python train.py --n_head=4 --d_mlp=448 --activation="squared_relu" --tie_embeddings=true --extras=["local attention windows", "paired heads", "gated attention", "value embeddings", "hashed n-gram embeddings", "a smear gate", "an embedding shortcut"] --lr=0.00414 --batch_tokens=16384
Each number is 128 + 24 x the weight over its row's rms, rounded and kept within 0 to 255. Layers, rows and columns count from 0. The size above them is the row's rms in percent of the matrix's.

# layer 13 MLP up, 448x128, rms 0.168, rows 141-153, columns 0-127
size [145 126  98 105  94 116  69 108 133  29  51  63  43]
[[127 134  88 127  91  93 158 145 126  81 165 188 118 120 170 115 148 116 136 100 149 117  73 166 168 132 149 130 126 119 117 151 108  98 135 147 148 115 207  74 113 139 169 151 147 131 168 103 122 161 126 131  96 151 121 119 117 128 141  82 110 156 103 132 123 137 157 142 137 101 124 116 125 121 100 134 126 132 111 100 120 104 149  95 140 122 148 164 144 111 140  85 108 132 132 130 111 106 127 123  98 126 113 158 139 113  99 160  89 161 119 135 122 137  93 100  93 153 104 141 111 123 146 119 170 123 141 137]
 [161  90 152 102 116 144 162 146 114 145 115 137 143 138 124 106 118  85 146 111 128 120 111 138 132  98 114 129  88  90 119 122 141 159 128  75  99 127 111 139  59 138 100 132 103  98  98 128 109 112 129 103 120 165 130  86 149 180 128 144 184 140 141 130 138 180 121  92 143 120 121 107 119 113 155 137 146 119 134 102 115 155 130 136 167 144 134 183 162 105 103 118 142 134 130 133 120 118 166 123 143 136 137 118 129  89 117 177  82  95 119 133 140 159 127 133 115 116 148 143  94 101 167 171 140 168 103 126]
 [117 147 162 164 113 123 145 143 127 137 101 106 175  93 124 101 135  80 148 141 169  79 134 131 133 120 139 155 180 149 122 176 138 144 134 125 125 107 158 171 123 144 122 123 106  82 141 150 123 162 132 105 125 125 172  88 145 124 138 166 123 103 118  93 173 118 144 118 174 146 115 105  92 141 145 152 111 133 134 143 142 165 113 156  91 148 154 140 130 169 105 117 114 106 105 129 123  95 137 132 151 111 124 158 129 137 102 145 146 134 152 133  94 171 118  81  85 128 150 137 135 128 103 146 130 151 184 129]
 [109 147 129 122 110 129 111 122 132 121 122  91  98 130 153 135 129 124 123  95 127  84 159 126 150 117  87 132 138 143 116 144 191 116 121 120 131 171 134 118 119 139  91 118 111 138 131 115 160 136 156 108 115 148 184 140 161 110 105  92 118 112 192 122 103 150 140  91 101 122 189 113  76 121 134 155 175 137 112 141 127 121 165 162 127 150 147  97 130 118 107 130  88 179 156  93  99 101 120 118 130 114 103 154 126 127  86 155 145 125 122 170 129 137 113 170 127 134 120 146 151 178 127 160 140 101 130 125]
 [152 152 109 116  97 103 105 108 102 146 137  99 112 149 132 165 149 149 118 117  98 118 126 100 146 103 137 151 169 100 121 105 139 122 172  95 163  58 111 145 188 125 146  85 137 136 146 154 124 122 105 105 149 163 130 130 134 108 175 140  86 128 114 137 133 170 143 165 125 161 133 135 102 102 108 144 118 131 101 199 119 100 131 137 147 108 132 107  98 144 120 125 116 109  89 118 156  87 123 128  95 126 148 128 160  81 134 114 145 137 152 159 139 149 128  99 158 162 134 154  98 122 140 116 104 129 110 122]
 [145 119 145 146 129 141 123 101 145 170 111 117 145 132 160 116 105 132 161 126 143 101 129 132 142 135 137 105 104 121  99 132 119 164 124 145  94 154 159 133  83 141 158  99 144 124 143 154 124 108 185 134 144 118 125 165 154 155 138 101 117  86 138 108 181 120 152 127 122 125 128 127 102 106 133 135  97 152 171 163 138 129 159 143  80 155 152 170 109 130 112 162  93 169 113 131 121  57 138 140 156  92 170 155 137 122 117 149 179 149 136 131 117 129 150 168 159  98 140  99 118 108 128 176 111 142 125 139]
 [155 160 179 155 134 140 146 136 145 160 108 143 153 111 160 169 134  82 106 155 159 160 131 161  89 168 127 130 160 111 156 118 109 148 124 110 128 147 152 114 130 103 131 130 122 135  92 150 158 118 152  95 134 124 165 139 172 133 105 121 165 135  91 116  96 146 158 126 169  89 110 123 156 120 116 129 112 112 133 123 132 115  77 118  95 116 144 150 151 159 108 103 108 125 104 136 150  93 115 173 136 122 110 153 130 135  93  89 112 196 124 181 147 129  92 145 142 126 154 124 141 103 120 133 116 152 143 147]
 [ 89 131 126 104  93 127 144 156 121 147  84 135  85 104 149 159 147 113 164 108 117  96 152 177 107 102 139 124  61 155 154 100 134 123 152 137 111  86 141 144 129 121 119 136 155 110 131  87 137 129 113 212 157 117 160 106 130 121 143 145 135  93 191 169 114 165 118 101 130 115 123 131 142 124 106 133 133 147 108 133 114 106 188 128 110 135 168 125 124 130 132 119 161 114 115 117 137 131 151 106 135  96 116 141 185 152 119 133 137 116 156 121 141 146 107 146 158 121 160 143 159 135 135 128 129 137 135  97]
 [144 129 103 126  95 158 139 136 120  75  87 151 162  97 139 117 112 139 125  83 155 130  88  91 127  95 105 115 119 114 145 150 138 138 114 150 152 126 158 129 140 128 136 143 114  93 176  76 121 153 140 140 136 134 132 105 113 135 170 152 163 104 104 116 116 165 121 117 141 105 107 150 144 106 123 141 104 146  90 139 168 129 168 159 152 143  87  92  97 149 100 137  93 116 141 124  78 129 105 140  99 162 115 130 123 137  67 159 129 149 150 113 106 122  97 153 135 143 122  78 113 144 115 129 139 123 150 180]
 [105 130  84 108 141 162 134 112 152 124 127 151 160 132 113 153 115  52  76  78 145 136 158 154 155 115 128 102 122  70 141 116 107 132  71 159 125 147 145 157 105  92 137 122 188 106 152 115 111 118 133 125 137 141 158 125 112 145 149 184 121 108 136 135 140 137  88 128 124 146 162 143 128 133 151 145  93 125 131 149 161 111 132  96 107 120 137 148 121 120 147 157 108 154 127 121 127 166 147  99 127 109 140 132 101 139 169 134  97 116 125 155 159 120 152 126 104 145 148 119 119 119 123 149  86 155 145  77]
 [ 97 133  89 132 101 165 165 125 145 134 151 106 174 112 142 126 118 107 122 111  97 123 162 161 144 128 146 134  86 130 138 117 135 141 132 149 100 142 150 113 148 108 174 144  68 144 178 139 133 121 153 181 127 128 123 112 139 126 133 124 127 131  89 206  99 138 105 154 104 120 143 118 114  82 105 147  96  97 116 127 115 144 115 143 124 100  99  78 139 129 109 149 127 140 154 150 122 137 134 152 120 107 132 132 132 136 143 123 104 104 131  83 162 156 143 152 116 160  90 136 118 134 147 145 188 152 174 157]
 [104 159 133 127 109 109  99 149 113 150  83  99 155 118 140 129 117 119 107 112 138 114 124 156 107 142 135 178 121 134 129  98  82 124 167 145 136 109 126 111 111 139 124 102  97 136 145  98 158 107 128 138 117 112 173 128 128 156 131  83 118 144 167 156 105 156 130 156 126 145  80 139 113  89  96  72  95 173 130 135  91 131 115 141 128 142 147 111 104 138 120  78 126 108 160 100 149 143  93 165 141 139  94 102 105 122 106 139  76 105 118 156  89 122  82 139 138 160 117 173 117 142 112 144 124 107 166 127]
 [ 85 119  88 122 128 130 147 138  56 103 163 108 114 178 159 139 175 126 134 119 122 135 134 142 114 126 146 127 158 131 136 150 144 120 137 148  65 157 145 116 125 153 130 141 136 133 162 126 150 135 166 106  95 137 140 141 138 147 104  89 105 139 183 113 166 159 171 184 154 121 126 147 132 152  93 142 135 126  91 118 132 150  84 154 146 108  84 110 110 108 117 118 132 148 121 137 150 140 118 139 102 139 120 101 127 102 144 142 128 119 190 112 167 134 125 104  98 139 126 102 130  94 125 138 142  79 145 139]]
# layer 13 MLP down (transposed), 448x128, rms 0.166, rows 141-152, columns 0-127
size [157 118 100 111  90 110  67 122 141  28  50  65]
[[106 143 106 114  65 113 146 129 122 131 135 198 150 111 129 111 158 110  85 110 131 100 166 144 103 109 114 111 152 169 129 133 135 127 177 127 146  95  98 133 123 161 150 131 135 102  95 161 146 117 132 106 126 111 119 127 134 128 145 120 124 102  86 106 128  90 100 140 137 119 106 125 103 130 152 103 122 111 164 158 113 148 111 113 126 138  77 135 141 111 163 150 192 127 146 101 118 173 136 163  72 114 124 132 161 156 115 125 125 168  92 113 122 153 135  90 161 113 135 108 159 109 136 132 154 109 116 161]
 [130 174 128 142 114 117 120 113 137 149 107  98  83 131  98 106 106 121 166 135 105 146 143 112 136 166 125 105  98 112 102 110 139 120 139 116 139 130 132 112 134 142 144 120 123 114 151 169 136 108 144 171 119 100  81 156 137 140 156 136 113 128  90 132 146 124 116 100 122 124 134 158 146 145 103  91 176 153 138 129 137 110 118 148 134 111 155 126 151 119 104 153 124  98  99 140  98 161 157 150  92 137 127 106 105  89  94 126 154  96  93 101  91 191 116  98  72 145 149  82 125 152 145 161 169  70 115 133]
 [134 126 136 125 164 135 114 149  92 157 134 168 129 126 175 154 118 151 133  95 129 131 179 127 148 159 121 129 140 136 105  99  90  51 113  85 127 120 140  88 144 115 167 144 161 116  93 136 114 115 153 146 140 124  98 121 111 161 102 143 127 111 142 126 160 175 130 153 103 177 128  97 140 103 124 147 134 138 133 135  87 167 118 132 148 151 116 104 102 107  98  87 134 160 173  99 138 140 126 115 140 109 164 153 101 105  98 119 130 144 149 121 147 111 138 116 114 158 134 143 144  75 137 150  93 121 107 159]
 [ 97 109 161 167  88 141 135 135 157 133 122 157 132 113 118 169 138 132 117 135 145 110 121 102 137 129 129 152 123 138  94 100  93 131 127 132 126 130 128  97 104 145 143 110 125 150 106 146  81 141 105 123 170  78 130 129  96 138 158  92 112 176 114 153 102 150 163 119 129 149 123 151 106 113 160  95 182 142 135 110 131 156 152 156  96 137 125  99 102 114 154  87 142 138 120 123 127 103 179  94  86 118  82 115 136 182 124 157 155 115 156 138 102 190  87 130 119 112 140 142 106 120 130 132 113  96 112 110]
 [120 159 132 119 159 104  95 124  80 122 111 192 100 128 135 100 125 138  90 122 182 117 156 136 105 124 127 108  79 119 137 148 127 143 136 105 120 148 148  85  87 134 136 140 169 150 129 162 140 172 143 154 141 147 123 111  95 130 159 167 124 131  90 155 140 132 124  77 134  80 115 122 116 140 101 138 138 154 141 160 123 140 115 101 105 131 152 114 125 121 115 144 146 136 121 111 150 107 108 110 105 133 184 138  87 125 173 147 143  88 109 165 117  75 164 140 125 123  93 146 119 138 134 175 143 137 119 121]
 [134 124 163 164 142 135 112 114 174 146 159 116 177 140 153 153  97 132 118 148 121 117 137 103 137 130 144 166 116 103 140  82 108 114 128 175 119 112 105  96 100 130 120 130 135 126 105 162  79 167 106 124 145 126 137  85 131 120 160 172  95 134 114 139 115 144 138 136 112 130 175 115 133  95  96 123 175 143 129 122 151 158 176 197 188 157 128 116 133 147 162 123 134 143 142  88 134  89 110 141 130 136  96 129 158  89 141 122 130 126 158 119 106 123 124 135 121 121  98 106 128 107 100 143 104 130 123  84]
 [105 136 118 167 150 139 146  75 142 136 127 148 131  98 146 179 135 125 114 135 138 125 144 110 191 123 121  89  98  80 130 141  99 106 110  99 105  89 138 120 125  96 130 137 117 153  94 122 123 139  96 170 142 132 146 149 156 122 139 141 152 136 120 109 135 149  90  99 129 146 108 166  79 155 143 107  77 130 145 160 108  84 108 110 150 127 125  98 118 107  98 139 141 146 112 127 100 149 119  83 114 143 108 122 117 102 110 121 119 151 162 137 139 145 140 154 107  57 177 114  91 124 135 138 130 123 153  93]
 [126 153 119 122 140 128 108 149 152 168 174 134  97 150 100 151 174 166 100 157  98 130 121 133 160 107  85 146 129 114  96  99 124 109  91 133 159 107 107 160 163  67 147 146 119 124 153 107 178 112 108 115 110 116 142 120 111 159 129 161 168 144 146 120 167 124 157 140 123 135 114 123 142 137 149 168 116 140  85 136 112 140 137 160 109 127  84 155 128 161 124 152 152 141 137 129 117  89 147 118 178 146 109 135  89 127 111 133 107 131 132 168 116  96 158  97 115 117 134 127 155  95 142 110 160 149 143 172]
 [115 137 128 119 150  99 107  88 145  85 117 136 135 146 153  97  91 139 145 106 130 142 131  96 155 150 138 121 119 128  84 126 121 139 148 104 169  69 121  80  81 151 124 144 137 139 148 114 153 117 148 110 130 118 124 119  66 141 105 145 167 136 120 129  80 132 105  80 138 116 137 104 147 148 149 118 123 132 146  69 145 165 135 127 119 103  94 150 140 178 112 153 160 168 170 120 125 169 146 125 124 107 164 118 115 136 145 134 152 135 142 123 134 129 105 155 108 123 142 130  85 115 113 102 193 126 155 124]
 [132 119 131 154 109  89 130 141  65 142 107 133 149 120 115 134 154 128 127  83  94 159 143 114 119 145 119 133 122 165 128  80 119 104 148 118 132 118 116  91 127 157 144  92  79  74 122  90 126 147 133 137  83 122 132 137 129 145  60 109  89 164  71  86 145  91 147 158  87 123 156 127 119 116 124 135 130 169 122 158 133 149 131 140 151 133  95 107 114 136 153 132 161  99 121 120 112  95 127 116 124 127 117  91 100 154 113 129 128 107 146 133  94 127 144 107 132 109 149 119 130 145 151  75 168 134 102 142]
 [159 147 156 128 157 136 108 147 141 102 146 142 107 144 154 119 124 120 104  84 146  73 108 109 108 152 162 112 149 135 151 136 142 111 115 124 134 148 107 102 125  80 135 105 115  96  99  99 121 108 121 117 120 124 127  96 157  87 160 103 152 131 115 147 157  97 160 147 150 128 120 150 110 123 147 106 117 110 101 113 144 130 130 135 150 159 142 161 145 173 106 107 105 120 144 185 138 115 134 131 142 107 137 154 126 147 136 158 156 152 103 173  57  79 114 115 131 171 179 116 143 146 102 118 173 129 164 108]
 [127 120 131 126 138 139 138  82 157 122 113 184 152  83 111 132  96 109 131 131 106 159 127 137 121 139 134 146 115 125 158 116 158 118 134  99 109 166 164 190 107 108 132 139 129  95 113 131 145 111 142 136 137 126 155 130 121 114 102 163 155 119 110 109 224  96 138  76 113 115 175 156 157 119 163 140 162 162 113 151 129  94 110 107 131 124 129 153  99 142 113 137 145 139 116 131 134  69 138 129 161 117 156 132 111 138 131  97 125  89  83  98 128 116 138 122 128 119 134 124 142 121 165 159  98 148 115 105]]